From a checkpoint of a small transformer trained on Wikipedia: some layers without attention, 109M tokens.
Each number is 128 + 32 x the weight over its row's rms, rounded and kept within 0 to 255. Layers, rows and columns count from 0. Numbers have three digits each. The size before them is the row's rms in percent of the matrix's.

# layer 2 MLP down (transposed), 256x64, rms 0.151, rows 135-206, columns 0-63
110:123149126135156134107131167147093121155103063136228120147077112105049100155132084159134102121160124154104151116082131078102171131132118150121100190071174131117127089155171094158166094130123140
102:170119122140091153163122180148057091083167166116108152102192141095174163152138114163117080162144120090178173180109129137114113144135073109127168105062135116107140145158116100082148073146152142
097:110118150106143112041111148165089100070088129118174130132118176127111156128101156123102123235154128116114167148101155128170128154164155082174111176195121124160152156121109164101122120109153093
101:105134074187097185102149122142110129133087131099101113135109129141176161132124157133182144144155184083083126194143133118073133143135180060129061145114145103113125065177151138132120175165146107
089:145093139169105128189136087092111115144080104142134130068144135116107100086126139104151157180145109070042135109170111111171136178136154139149067134118105148161164120145172062187129106158119100
098:145138153093088116134108168119115098149081074153138171154140196122101147160139063086154118131121098156132108120141055153109203150188128174154146179142146135143059116101146177167140138156138130
109:116162122171128163136114131128136140101100067137113129110136128149173156074081080153166127144135166105116138136129134142087131123175158070146081155122076032110024166090152103146130124135137135
108:089119098124196133086159104173172129160171158178105121189059139090098082126125155170088134104125122115139130114125142138149098115141149108135162096079155133128108164209155091168160086099083115
095:091104084125132155074087066184129129146103143074150149178163137086174132115101098135099172130118131128097120142100064127136120118133123137185132076119101127159102114144044132073186145160109166
092:136146111094132133170122095124101106167106123133082125035125181214154079095087079154169143159127175138121138206142133095168100120146164097104125162140153145173139136096109132104138081139122109
099:132117082169156130100082116134049153155119157140133094127106165200075111091139151159125061169155126118103169080111137103103098120138191068139104084165128094131119097122104119107151129081180116
101:123131136150119062109115072104151123109108100137060089071100174155153156162156141161162147110168154127197140108102130162166104093117095154151128137112167121085105161125188145154044102110148093
094:144110099141163117135176099088188161127185112117090173118148027143104138128134155129131065133072178092105070106106157142094170088100106120153164109106152130118151127071135138103129159116086135
099:153124122137118116116104204114141188075089143113134163190192147140146125166085166112130102062123116170098153054126170098138165162125101158099112143117085143144131088199134138110100124157123108
096:077156129168108071171078113168092121135134158095115127131114089103083077110077103128149113117136092128148121095100102084152118139172202087103097189153168132101120144153095140164123135194075150
103:098130142121083187128055130151109159104172119149089131130062105188109155132108084138144121170150177145103159076144060203169111157171127137153138088150116117124135080140130184135147145148139109
105:120075134115079063158136103070080092115127081086115132151171091169129153127104127095182123108168084145114131114123116146155144124195155094119197106134158173116211150130097145166124132163124135
096:085145125115109089147161074111099136111155177112144163137111159149101173210155128084083135107130143104178088169102165117117095161105070144150148145178153107155139099150180095068173133116171104
110:097095095121074160080123118124116098117074186121168192115129080117123107118167184095141151175154139175116081127149109097151106153168154155123110089147137128136100210133181169117124092177152146
085:208099131071090089126091158102107083082110110135133124072147158172126136114086114107098080143227108151131146129137144077105142140108171149137106158108140181087099140118121156135155106107089174
101:136148094121135147160123067146177123180125143195048108114173148127091141135152107096110169143180093046111151101064146155143162085111119132148165121097129174153138138093102141125191145131122122
101:129125152170085141104119160201189091142096134154099093138110133089141080126100089116138137138114086106138224122072087090109127113081185122127138167134121145189156127114149103161132102081113083
106:097136151106096126100073145106078111103172088097137125150157136104160095085132080042104175136124148147168124154103118177141165140150106130100128079142097134116118167175187143159086137216121125
098:104163082164138137129104159104098120077154064147185138125150127134097191154131113121063094112149147067119157082120159102084130166177111112107211123130131098097115112178117098117182138150141164
098:132089151118168081097150158142141181162151072099058080163124099107185132121147118106153108130153129119121093139142152165153107189115118124098155135103188112163142137064167100097203126072132149
101:137118084122173145113149099121129104156161116116145135169149118126111142166135121203135098140185098064113161064122149089113135133111124134108135078154188088091068076133120139075127186076159181
105:171058146133134078125165124143130117157134135053063113131169186130100116107093168172114168145109077121133116186139076142088148072100106149174126117131134195079132131126131130110086140174118123
087:138153141093104139144108126163086092198100114128099137095090101143132128140116139079194115163219120138132125150065123164119122134168131178196127113177124100094104153139178139172112147102160182
100:142096212151122136138134138148136066144092053114152111112107117131105116074099124139103189099159136108085186124111110131097161172153110123092056116145085183084116132129130165086189142142133127
093:115138089090148154166117119161219152128141135169125165119110141114133178152147164145131104056065184170125158124157144110168072092116112132126135193071129161159149117160153153159134174110151102
106:096116096123110117100094102190110126158136161047085142116124105098168177145131110123176098120125139174120154026143147133091129195163115162119178126134163117134166165129164117125164102115108183
107:191147142111096124130132192147178123120131078134145125179092149122108075125186183095102146139131127111128115121156156149120159192106186157156137058159111139103090128153177122129141193090127185
084:091075180118170213115118103105172087123095154159146151147113074141131129098090150143142154142186138140118132164144142134140136196125121084079169173185147172126118149114124072138142176168153102
089:157131126131111155124152085104109185096107106117096125183133151151041128115169085075096116097098114074140122091154143102100094067142107128160119156130093182112154101083130121093134080058148089
094:082079048098103128145184117120081180145094145110089166169071093122140132160197129143141154094125152149089141054143077134124116117166107112177155128112140164092113157151155115160143153140143159
094:066085130131157100167138095083103165139116152121074118138133118179117145082157175131103154126108108148070159130093109188142143138151140159175095090160170093130149217116188086153133112099098135
089:155111148147157143067114182146117099148095079153077106134067113153165154071116128168129136165106100145171148136090115145075089138105166104153091163171091131092140136146082176165054126130140165
093:222135082114112181135183123138104120151066125113121123177070071166157149128121097098098170116107157120086163125113117146121151105145107129105127142128069073098047137162136156101102150156124125
100:151172112120134143123116161139157132124116097135131123131169168090135168154143114131158160093132040094175125102165142156083213171097058100081134173049133151109108170119145148105090138115137124
101:126096134124035137090131132151113110165132053143150125114126161131098072103109156107120160114141141051163209111136096106111124111102169095095075155108151109148145160117122136110194084103092144
114:126090127102135189125160156121115103121159111096137123128105158127077144145146150094162141116163142180149165103053100062115152161153069129125151034120159153113091156134200149088126146149127085
099:119149088117144074200105154117163157132075145123141116076162076187195158130137146157091112130123127162156126125135101076149117202112121148109137176189149068150134113149109094108166142093129096
110:114144148170110154122198134106163119128113164162141161074062085156085126086122151081136179115167196109162117104133100115127146176165078168100123168108156167094149137095165141128076127146139173
105:124110154141130165094092051148141188152114195162104144117156122119130052130135055091070160153179153130103125144105066151140126130136108095109121101137101169132088098187122121116145139168097097
100:165158104142165145139186088136180131180149139088109125141149105137131156180197110109044112116099154050116107132135191091165133145127107144160147160113118091082152114128148131170124129068157141
101:146084120143150083113155094097136168134093127116053139115112136164140110151094138149079109167185164125174101145138120133147092111104090216111078189133085122108133142149078176122119165101072099
104:162094073074146081182110135142099069102124136095180116130177103102183078107103158094100150154153149121179157099128114120107105162132114102101055211111150113089147135164110143143143142139144105
100:120166109170167157163159122131089122160096203112135119115134144168104104156175141118161105086120191101169165126109093099109145095192184129106119157093148152107127167192130094127116113205165128
088:139078135147123172158155169091101165117087111133113072104160113093160163119120135138143110122148147101142087082094163185122144087113125166095174149053131087135162143180091140066125057165142108
087:108165132113153117158127071123139103061175120153124142048129080113152088086111116161103136075083109115122139128125073168139100110142150179090128118110136057147159051135130070160151148104108135
098:114168122150172098162185096186127118123108118159174108153148103152082179124152131135167139137065165156089156135126072092109100044123149136136123177146159112180133102077129160091101076102133134
100:095118150172127082144115115131129117109129169131121136178191153087115077162183065129160116134102078100146126113085153173108079132141148207144180156099127140132105152207173099163113126130159113
108:144154123110175107125190124192158168115130153104133123166140161132138116086102070135161164176154188150132104211110113073128147160120113149112152133118154113167149092153057163110102092139128062
105:072104107139117143166171119106112073154123137127142153091152120140147100080109132120124117160139223154115147163086092127151130132192135184152159097187192101167180083177139124156135101146111155
097:131099125109102149079134076084122100142125137085169132168108136111108069151156124097132125021107143149156133124080110153072163133130090101087144091156110210133118141090110163103138076170128133
099:054118132079138101143097141105150125067115157169129140102107122121225183130126074070155154063120146129100131121098106163086091170118118082102049115140127142108133149116114108102099135137132148
103:120170182106104140114110070114096065133093126113117095094129075055106082138123137119103129091151159118133116158123148172118209114074140126138165111154164170135135118181108132163166171194122104
086:154163111155104116200142157078175065108143108140130100148150115087079135111109109142154150127109106128087171156177122112128061041075137164108136103122091145085128130101108125139178185128147166
091:221104137071125152163124138085161124132135126138130118072178150147053102115122134151153074101165079130154083098149143058130172124100168151133115097155155090140116095138110065126102098105134116
094:164117132067153127170134156124126116071143143073133101149197149183168113170170062130117106128141138155122153171130162135136065117097121080105123149108130060118098143142121107085090080130114195
105:145075078109145164124110062108125082153118099095112115122060127142098075090098133074143110108198106121167165128157132104138130115100106168129139099162125180133160185160044132114099142105113104
103:085155140093141130106154118108124096159115175142130117117172132145173090072126063120068116176115131134084140208125111146096145188135154137100123114205153189110086113124166163097121182119125152
098:139151118120087182090184139108086125105087140116106117156115109157131126138065144115155125191105152098073140144156154088150126097124181157188060129104096159082144123106197166189133109110103113
093:109171087163166117121115127140060140143122176087133132109215165174082099126129128120110118139139103176106123061142145186080149082141086131120182161179137134136125137209122131114164129114116105
098:148123116140167169082144108157172105124153064126144097142123173111122119132144089081161081083164125141181129125159156159135098084121086084080122185130142156204135082163162131103111094161065120
087:063128106115140131172118110160113091183104124105162091160111131112140154131129112093119096170143139132036146140134151091177106090137150128176152154162200081166079081162150126173099106143094165
100:088116119137142151137096147127150099126174135129162146138135137126120030086061099112102132119169181109134100159154125130066140104100138104155082121084094137085201110181167139159180087129107092
099:169139159156138108145150136126144145108093114110141119195123110171155119100106123117157159139105121193114169150233137122155131126115122111143060157121131117180108084110044176122117088062111143
097:191172146147139178089117132211174107118122166168177165160124110149109131212187096099123152167112126154115103145129148147121152159095117122141171154140122113145149158093111122094117145151161047
095:148098110082109132138120167136093112098147151121122126124130146069168173180193169097168083137137106122105161099108158157165122138111102124118055132107100144095148178164127042174125113171191145
095:102122082138114143157153078113119132113095147144097170126053123141142131098152113150099186141130147095083124132086117116164082073173164118184117160149089179124141180149107122147198170136096061
098:164147117133188178118105167072099125179130069119139096156149159084168110180159101092110150145125132169139169183150109122128122162145121147122100130115094140126118098097098118133015136128173084
# layer 2 MLP gate, 256x64, rms 0.433, rows 136-206, columns 0-63
108:148157134150064110175093152175149146146138141193170132126138109141170171171111138155109153145137158086133131143166150091099131093114104143185158107108066145231113125136109104101083095158141172
083:139171119133157162145174130151167168152153123067103093163144124161198170070108134156145146107170150192114123118146138108135153126125158189125047109074079107106120173128117124071154139149157130
099:135128135124159163169134140092115108134104128138131112124148116110120092115127116101144110143098179206134141106120074122117125139142163162044079140067121087107070167146121165183211159126194098
090:163057139166132136174099121156061112158110141204135081136131092117087074118136131056173109115132164127151145117129057096145111170091155117149134088147163116108086109129101133144088076101112142
110:121129056140147115165135140132147079102131074091098170085107132164132081085159112133141092216117133135170145144095201124111134079134165156092109108135173172135118108156085189116151100135163130
102:159125114095127128096140128136144100159160156132194141121107112162118187118082191096163102088173100129098132150084113131126180173141218101169086087171118182127116130106149168153144115090091098
109:041157126182143186144109097128123109042126084141139108099168120136163170169150104111121178161112135161130084110152101133117075160071163093127095119096153122171070114137145124114172113125128102
099:151088165140158121150133118090118154123069129104157136062187125127182100114156112082114045100104123114072135100152134097139106104133080122157135111133122093076125079132129173138066063089099108
100:154125098153112083174111141155094124166166115121079101117125131098215131098109129127143079157083114128111133126087099175139101160117117065129018152154118182102110111140134094155117126123174086
101:107110140149092101108144176138157130117124159155179029158110124118116134095104186120121061115111113157139138183056153111171138071184128073105123114090062138126114156149121121138102148145138102
096:127158129172099166072087152055126152129151148093100086113121093102088166154126104150170086123119093134091137174132060125140142076160134058143101137179090109097144118106088122130084115133195128
103:092131111173048087117133079072144171077150118113094102124200075096093103119135126138152112149078132146111104157180126107109125131079123082101101177120098135139050095122109096137112168132124117
093:043163065207080094147158132160152102106080130123138134163122122076119099139086089099128120139113138125146139122112151081088098088101139093088121148120116073093081117137087113120179137141075096
098:089134079127159181104174155059137132159132174105154185116153149125162130098126115132092062136171171100133116052138168061184118098089170106162111136139157084100124113123112115100111098134142113
099:179090118149139132120138129120151133184103153094153135127145163105115143132080167082099097089085122120089155110130111104068134115136108144103050101107192119217140076123117115124176066109155087
105:148143122119103146162199120107130148151104165180079116083158146126112112070145143122166131112124134147102098133106113099067119117096116107063044143141111105112100126126106167172185164055145074
086:107121157094139078146127063151168156076180139095115122110075134208098109127127180126108131106129148157124131189124134095127130181152179120171120120158117096185136070112076175088133141119145166
106:079057113168125109155116150132183105096165086103132145101141175121085113104168185123142133101108169162142086101186141080111109146144163078122163106138109138143086052098127112110092101088154085
092:121110192076192113118102111091191166113045122151155145121137108139087149100172055190134168141110106147132126111123173080103103113118152144140123151107152125087141118117064149118178132123155097
102:133165188158108145118195133149157150168129178160111126160093158095151105126151125084099101134195158104101129131112133081132133052148162162139081101149109114171151118161146198095152118067099098
095:140166127054138179129092142133100171101088120145197067130095115129136109118189088207102124120128145162089118109117165169166120127117114137157092113150069137164079145172170158130129139114169100
101:073149122189143129099109161131138114113135128112187129120110148127151133159106081100111143133057085189099146164129054121118142073131108157077070125085151049075113098125146096151106117156145132
102:124080136178152100158121156159102169133123118162149104129158137128121139173062136108112162108134171125153139175144179135145127122103127167205133135147116155113115088044131083177158072103055163
104:141145081142107107147096066194187136160126135141147170174074167141137132154093101101115130073128150147118187125199137079127156101104122092151203121122046165117118122122142143132097118141127112
097:107164136139113110187102109175142135084136040171145141142096074181109111138132175117141156158127139155143138174083070115186107125088138157154152101158107103097066178104079114127126144097163130
110:133133113032072157125182092134104097121096101106170108181140121153108160176100110149103100114125096164093124140142096138161146110091190169164112122165090141180074104174163130120136139155081147
100:078146159093151153059093141076150103133175128210107065146076133161120133133159136118120125078127120159095160114102110060095140103146152093170157118164104089116114053136111126104133115158155142
116:159124167117142070068181117205147122136154135145086182166126112140167156145133118113092100138176155133100164161179136084078124079165122156097055144132138153145104091153139182107121159125094134
101:097097099107140095173098198170108083168108089068137090173092115139157103072150150086154174084123121147114139124127119164103124156085125130118117121143138177115162079037114153109151141082120116
103:103112128142104136095087105094170159150101141063124091176101180107120127186173142096142176126163120155151182110218129129119116096081131138132090150170086127119133099153116141133224122131133133
100:196209171101115208072166162113125095148114131150129101087079115105177097117109132137094123116156118121097174115155099122135160099159125092120126070158145171073114103180115172135126148127149143
095:183099135109113099092145114150099133105163115195149122194101123107104091125155161086154076153096119206094124124120137075145094059165118107125083108148121195157136133138175101124157146176138157
097:155112115038123126109133038155145158176107125116162091162197147110110088140117136186111066161093114178141114157163171115169152142148097120154119148136098125111098123118112107084130122186139095
094:121112120049128110089109173139102187107133159135109161148102090175140167122137136100098113095151168131090115102124104100152127100145114102154123111163089225102075143133076167133190162145073121
094:151107063040097167118149100113091142071126109121157099132086172117104094091160133131112122150114097144101205174159096172116173137108167088144132164126107139134087126145138101145044121102123120
095:127141155139130172115114097129140118188146092110114158106110152129102214138129107097112179043104146118163174175154143105114146159162136097125065121184098092099077088124103063139153155103118142
101:164136192089161127159077127148091119138071130129131119165129061135165120183122072089148127163078196098173042119138107149149125091111123110110086112134127156109146156124116096100146162145084099
097:122142188125078048098081164144160127174147115102101090097143156123131148137112164091119139086141107075088097178172121163153091118071107117107128183105123099142094131120109139085081160176177133
099:110194135192103141175077152157114145126138115129080204108065135152090120116145143135156112144155146141130097084128175137123179131123128134117073149168085158121089119215116158096078107104141102
106:110081180126173133112132161111131083111110118153136116068180045111170136089136074071117137159212140081155119145156129151121094119087118105173085138096134142097106069116111088103135147139119122
107:160098109196072131108140115061100147136116163114160067112117138093156162149142115093127129099149134134129091123126134127154144106063115166171073136128125159187117131172160188118217095092105136
103:102146131146136110165055133157127149151147074125138149198084189148122144114161108109114126138116177151153086133127097096196158078155143070090105169143171165113108128092127125089068148140181102
100:108120118151155131112146169120177121052144089105160101061128176120100086122116194091133178097106154134148103149126145122083131146175125105121124140101193130188112059118139165143147112115147055
097:159173145109120153147089122130170114067097084058119119126177143147136122132128106143118103157091110088055131122166186109114159154115128068141137128191124081119136112143215081142167119166152125
097:121114118128207145064085145118145144164140118099164099079127104140094162072106137145125152131167121181140116091103132159077137129146162175080089106074068164129132094141093181110120148122072087
104:080169097144131124204116142163121106141128121073131129090176178178156142165079123104098125114136126137066179149135172073117106156139117170117137087122163099109107070092136108152067096159096091
103:028157102085186176141122129172055105142124110067119144089134156198145118101155070109131171155149139103171140145156135107101103136125146147117124143122105102130082129130151167145069117093106109
090:120143121119105138110118140126086171179111121140115090181071177082094133224101148135109117102159146151176147172150118106101122095106079092146084098150104153175113179104121168089131185150108097
097:096049082076102117162133121123158144132166131097129160179141180112123134116177095114179134177115093189056156130174134060112148142098173129154104156093118103118077096121128114098139139108140157
098:135148050109107130082102123131137140134150112136111019155105118177155128116137031150086178126169159161111117144076122116120129098154137124147166073164105130170095111113138137131140108165083140
107:151179101158047089137132124175170156114154135110088145097097140075127114134106102085109150113094186100128110106155097154099124090137056130173090099112066130190107138096103126108080089102139127
101:115056089098097193120051132156092081080094131153145138113108146100127200112098103102126150072114208111119104133124129136092118163106155184080136117133106112133139139127180170134088111110129126
103:201169122138071067092096133104132089110139073111147099103132125137137112204120096150115150141098100138077146140120139117111089054133092067103125158113115102185142158112156141126112133199173133
096:195161117134127112118141102175115157097080146144134175078181100136129081061112138119153129134124175132116146084121098080142105149144053165113097116079161144101129119115132190080164168073143106
101:130097104099155170120118123139174087124144118105145186116157187101096083141139157146180156133169163149136108122193165056126138106174143064171091103150143072126162157128170161081102110120147158
101:144167116130196108103098154157089138100084101128076144123102191103131037108156122128141113142131159151154139146195123121131050143114108075152106081111157162148141139091147113063130163130113094
083:127111095127098097111138131127118195119151127155157084150085138203165156101121156095112155149195152172064122145071131098149167164132138050177149100145162124148103102145165109076129164134097130
101:090103157157160128183136088112109139104100131178118113133155115119115057140140118082148178201163175136152095088217179120124199135087138100116102133142098151159128120154159150088156103132106129
098:120150084114100140130094134114130073134145111157100117175117125159136161117041107116130220142104143182133171121183174116113120121155102175108138119193091144129096114100101064123059145142138142
100:104183062116126145044180140165112137119149114151190127100132081201108157123146066114097121127102162098110167125100118170121136113101162120140096169101096153110091135138136151063152124138088088
105:119118154129106153128162175110120146072135095144221061184091129097148099169165099139162121121094132113133114095107119040122070117092120127144143107144131158209112137123132135159171144124116084
095:113125075118133162198075102153116083163138108151150116118115114192083187163118140111130101086105152158169126142152118109175134109092149107029077105141137120114125160110156134130154186124166087
106:109156149100195160098099126079109086111168103086092162151126117156156135074165092081142079170128127148131158173087172115136102124106188105084133135121161101084090111150059156092138168114103116
104:127169132174174126116103136140115170121170077189148136119134133182095088140097176109136115132131142084109083178149080099116080175129130116175172150106189132139110072111149160147143085167059135
092:156141127121128148129106191142103183163185123164191166154046195101151140140098105082134042140135145159131155122158113112164164103115134154168134110130163185161127130174100135147114131096104132
094:105150097166174136181114117093102085186111142170111120104159133168127142133143118109115183128138113198148064109122157057156126134076212171146106143173111107093122130092083136139117167143148103
092:124104099159109092113097123118164066107145145103127093124132139162093080134118137130176145103094179165130152102166111072114157115203148128124159134156169082158134060144054096189150145141182131
095:116092101119108146177160180156171116155145118143079168105122132166148099072115120131189110105095187149124092102108162100157169132119118184071074185158106155123130085089123127145137165090179162
095:118123077109150154141073177088155069130115115122148090155161095105179109137118143114182153124134110115097157093086106067119124104146088084126115135221156147132139126131110069128186089189121152
096:144144175126123120095113089141077147185093123169187111155108196157093153149113173095099165174084106121172183150131155124125145135104162127092093155113095141168173124153152086094101142158183084
110:088178156149066087171166074106092122122127142114110062072155100137125147113154121142089113117136145155069137099169078142075139173064141127146086124192106119152118119098108112157161129098096164
# layer 2 MLP up, 256x64, rms 0.431, rows 136-206, columns 0-63
105:108165203102129124132088163150129122086146099148145148164138143149067057176174137143083138159161141110165068101154084136128087094137169110131162158058129096145163125151106127090151174100159146
083:113106151140102098147156138107112104132094163158135219089115093088073103108104099116117085090125177092142160128084076185127135158159122085125120119184151186152081154146134180150114115084093152
093:049175126134079057095120127140166161144143131160152158169149156136152079147135158121109192137130142130137192175116150154135082112166102092165131122142156148076127125118073105106055142165156121
087:138125175114127143096130137095096122090126168148127116208093151152097156134178094158060096129125128081157058147146159090174123052101136145118128116150114119100113164139079096122154135184176083
104:148155162092145157113145142104148136200145116151174140166105110182156159107136146142165106125166139098116139123118180082163155183102096103174176127201186152097106148081093141064090124109106117
101:132139154153104084141104194084153122068139104143103112134116116028159128163123124123098187115134116188120110124166167150106084104104090198137131124121182096161111117111127122119123093200129093
103:145084103186098130192113157086165167113141090119121122047143123123183111118164109106180141114113132165120184099139079145100109082094101095147144081090088113146152098186156155136174117102129160
095:079171076207145161138120148126178082110203146118097134102096189153147095106163091140173058111118163170123126128130099146150097135116141105112116147136126121068106168151167124097100101099169110
089:121134136063167133079091150119170149103121134131167158162154094159087118105153157169165185133166109143099112133146131082092154139142098181130186114141169138190112137095109137130171099188047150
099:135154108115130120082113086158111071081088103132077174067093137116107096189130111129102140101163089111137082086132111123117171152176110108165085116171095157108093081094168126075168146083114100
090:167117171119118180071147150137079117149107157108134195123090094112125155128128129177121053118077125147142058176132095096147167103101124143138164150189144077151144139183128118182108110092155124
095:086135141116104129150108165164167152132134160097050182114134101120105128145150186167163092142126153115067134141127090149179181067067079092106111161139137090102135175102085118168130128172141140
098:049134131103136141168148107062184099145090135145118155111201075085104126139095141104084170154141115149098096132121096126140151191106100140158167152127138177139136117092091105113133075171086082
095:177129151110090124145129102158106074173153141101151060172165115156159129153099140150117116139135176101142107124071096202137063112116085146044113111160166152127114154156140191109143132110155154
099:153205177143119107131122104103148171076121100171106124093185125128108107116165117146141116191096155128103133160165170117118081127139122144147213158104119142107127156063109135114060086156123182
115:107131139139130159149106059153131144115091139145100142053172132120105086099178124163098156167175117144138029139134146176132160118114169111082141121128107105109069121145121176143178136077087098
087:168132052129110110155144118094133132118157159089117131137137082176068102180135107107181135075123151118104112145195123120106182193142171130173123128171108109134087073107103092098109170142097169
116:091135088109132137113152140094144129142128137105126127161130118206091135190145116129123126161173135172113096226199196126153174137141135135116146175107103049059147136120125142134116129152162129
080:178158115211100153143127096157107101169137120095104124072126117110090079126094161084141162113185107151102122122135122062114172166157149112137180155114151133138139122206136102144125166108117203
102:158087129197116132147202088141130152162178179148172110125150111094137114100113114133138063159154140129095081139111129100112082157201165148120119164154114146155089138162133132122082080120140205
089:175076154162114096153155111134173148136175161159088161097153173080145178173111144087192101176130153137172136187113127066140135110149176072129130114137139155141167107071123145114148116129095162
108:106176094128183185178122137136171103110186088146156108089135221128155093090154149154113085163110079154078093114104126139125137117119184170183153135106107128112104140116154106171117135173151134
102:155091131138134204048112087135118145084110134124146123104144200111128065160134130146184170101160171139158153106123168142119144111155098109172194142154102144179111063128158159125124092142124160
098:085120101186111132140152101161128148165144109153152111152057144128164097162108103134163122112152150125163168140188150076144162161125147140112087140162106152156106159170216119108089106076165197
096:153142096149092086123085099199118152169148093139156176138089078096116073150127188150131117156091122159155110191111084156153136139183145123127141134182101147102058178105121090110098126111142155
108:128138135189125165089146151155157156101095114231124108096079129128084155147169065109108112074133104188158141087164105106139168077128116125094159172104109156141097166122095116133132117105154085
093:099074157185135150117135131091199051131100174164124121097118081155146123139120101156183060149159110109150148108141144093131167174138128078161116155161109121072141130152133073124125136093188144
111:163169131161096138151127134098136077071135120149156108143102060097163075120107099129182101152153167163126090092059109127156092142124136149144172124172146081178146179178098109101105127170144177
095:158126156105105123068077105163074116191086092171146134177084165068070081161153152101120138135116153131128142116137087103123102117165129141190140114145168090117097132118133120099074078089134170
105:087106095147121152099109118112120117117069095133164128157112161162205164147136132065142124100097065149085123080164164132143155101095090152116149132181119208132141117124119134149203154140071134
098:150182163142123109172105155093156115098127115171121144099167095100138117120195087202167154148126131161115191118146121109108128137208136120137147129107085143176087127155114066106153076162137071
089:121164122145106094146122110118103119171096103124097134092083192116184111170120119102149112144158110122125139107130167158139120140097051101090097093140112149166178141061130213181178150175150101
087:101102065146086176086141104202097107129132141108142114085094120093167158165121075112070137095062141138131129134111100194124110095131116161156156131134076072078168136124077130116131084135150122
096:106096118079116115112103137167077172159113196145067094126093129181119154175065127088097150083088172146137143150100144155125106127101101101098097114176090205112140112131146126124185129137154164
090:125142148066080226081136143161150120151094108187149098158144110104126093152184084179145075158096098119136106164137093143118131148106174123135159188082153161152132133139127153132093154121171149
099:135156079120148103161135136133153123105136123165170120093124165179135064096110128122093057210174103120097099100112106163157075107088153143134218107104128132112170143096184132101123096150113135
092:099140120117138094149099135113174112084109023128100157112119093143078152119154133147178217135104103154161156092093115108135151114165115048162139123128128187143120083150150143167154144153107105
099:158182108172102093075069107133064158142133122122133068105127156120126131145111173112130151138093080122116148190159207143099120089086092077092109092099086106171129158153161147107133164157136136
103:079155153093170170089168109124165119076125112101143092146168076147088144124146095111120185110102106100097168150164176156108087182135155111165114109044113142118083103107109132090161181155130115
105:102095183063151154133130119116116110171143095216126124094188103107159172140104100095130104149179114110159113114165126125150112136085110138168061167117135151067112063127113091073143138144114151
102:155180140084147142087107132124038160060095163113099084132081185173072083118194120100132140169145120135128116142189179132133160106109127118135111106130145167130118155123159115127141170162117169
111:150098107182094127151141111093155104085105113191161056144136113108172154161081127089182109101148071137111107181140132115124180146107141095114164144131104106126178100149164119191125194175134133
101:137167139106123090121110157076065046134090165158138148152183122107126148131117104102109114120214102119107136113186104138112061159158177167163103087117107100117123140147134142140128198134101169
094:149153137152145123198090104132133092083081138080075080087199108160173145117163131141158133127169090171098125124134127151155142141142135142191127177160132136139143147120148149184202075156154151
102:131066105145091104126188118174128164106124114085131149108169148170108123124183123194173170170077168206124161118106092108119152162148150194118142147166090118129120088101167117149136144146168117
102:138094137157161142148077087123145132113163170187152141159104093112164098091159146195162106150152192116151102118201091178106144178155170086104142144167149156090129126164149102140141165136093087
097:123110167166132135167086159099120122148096149158088148144072126158093175142115112202100133119168164123084122103089088143132116186115052195178162165157124131119160090060144126132109111144121114
092:073118126145087127113109147096183172190141098129166171157161162146116152146119144150058168149155117165131175150137084127134197106079099100133138140070160110121131134182098181086108122097096159
092:111118120070124113100036078186159215157207120114137119154115125156168156113127147086131179104100125127163136176156155114135157116133126139164091135117176136089117158126149118097108134134068116
098:110133201099129140108090166179099132056097167112127187156114113102091177129151130117118145093078166102158135181096109149138099093125066097128108140130152109098125159183153157132183141086147177
099:136153123141052103129113176163136177109118129094044174155120119143196190104153099135120138139136162123143121130096109117121130125101041084159067100110145106145113154085125155104098102081141160
100:216122179210128104189154131115140123103100127150113103142204094171133095141126114072117158142145198160153163102115118093121152131111087140099130166103130159116151122098119115152147181178154129
101:144135077150126224080142075126136118103099146170109135171138095093118115107130078168123137172132175138179148159126158090109130190160128168133165126106140121136106169134089137104156152082048108
099:188181169146118151126165126139116154131187128155122150154148139158134110108157098055137095169145146107139180103104093091180089071121145199143067111137149087108121187181129144140112170115143140
096:127167167066077139155156102092096117096124075086107138156091215157177127173079085194105093105114108118111103127139108084142134145159076128103093104132170123097119102119176128097139141090121128
096:118123118132149088155169169095116135082182100188197111184117096140139133106145187079116129133148100170098181164085125115119136087164072156106107141114112149168153092149139140186176176157115125
085:230078141144114126172127108138118108173121092115148117080114124161117128094105161094167109136149173110183117174082132111153120182107091113161195117107138153123171102168120119122062093105122085
100:111212117116159143120139156149127167167135165113101167100113169119165131065131100100119119119197165114099120112117082118136139059149083181157145090100170135103150137126117131108085089091060083
097:121163102090128140124099088152139097156203157152171199108109108055091095140130158106083151131147127137130055128182057134102100171116136126125120076073124131131159112149107171103173141137117142
101:145062143146114064171118098090138071200153140093124121126114167118106128160172181144138142176169083204098190112113131127121120121112174085145094153129108141140135141170116094120099188121111137
100:178079128127191119085158135138095150153108131160071122144162086132085110132095122108175067174132133131197101147122134124088121164134126116163072122151109086108090153074175064103150137129162165
099:153142170141163124059104108088143203084134157179118116129139165126141124058113094099089107194125131081121182128167129154177109148135095090107129087144144110142121122128158096112088122143125213
101:111092115090163152113060151134156131092135115138115131113116082167106135082137137086150171138112114129117089137049109059175170167127172166106158145121169080078136172119094163078113130124066134
100:184134111115052119108156079177091141160079142106109085143144176059104119124100135116130150113105155148167064108154142139137063184085104143113091072084112123130137128078110132129137147082140153
092:156139130171107149059154073138113062136151125166089172126144158105173163109152105138124127142082136168150111105140132158150087105106135066078111146162136188034120142110105112099153113148107177
089:138085141111118128131044088088113127127114045121086147193076119154099093120149093168172126082121149079073157138096165173153145100146157132110107178138128155096145121125102084116131103159167154
093:152177159133130188136136129143134179183120078148133199097089125072117153124126109130068127133118102101130101142106153178135136142062081131114110148138121179136146162150171152063101106083056134
105:108101179158149180167131125162140107147118132124120137179067129128169190145108096101099145087124135090098188082199108128126140151110111151101110132173119105126154153205150143172089167078153087
093:073076125108167138153085142142139044154110097076171088096142146091193131131185134103103142153132119122054142128107151138115091112136107146164163119116169142166146149182118122193135109120147075
106:137140137110154160162110084095074101029140108161131109108168142133090081180109088151151135126157133161130143084151147132116188105088122092166113072132117086196157133108100123115133106174122185
107:096123075137144126106143195117197153078125134116155148164096132112154125070141121168169143103184144052113079120050200121117104112141127107134143180113144117138090127106085161116114165121144103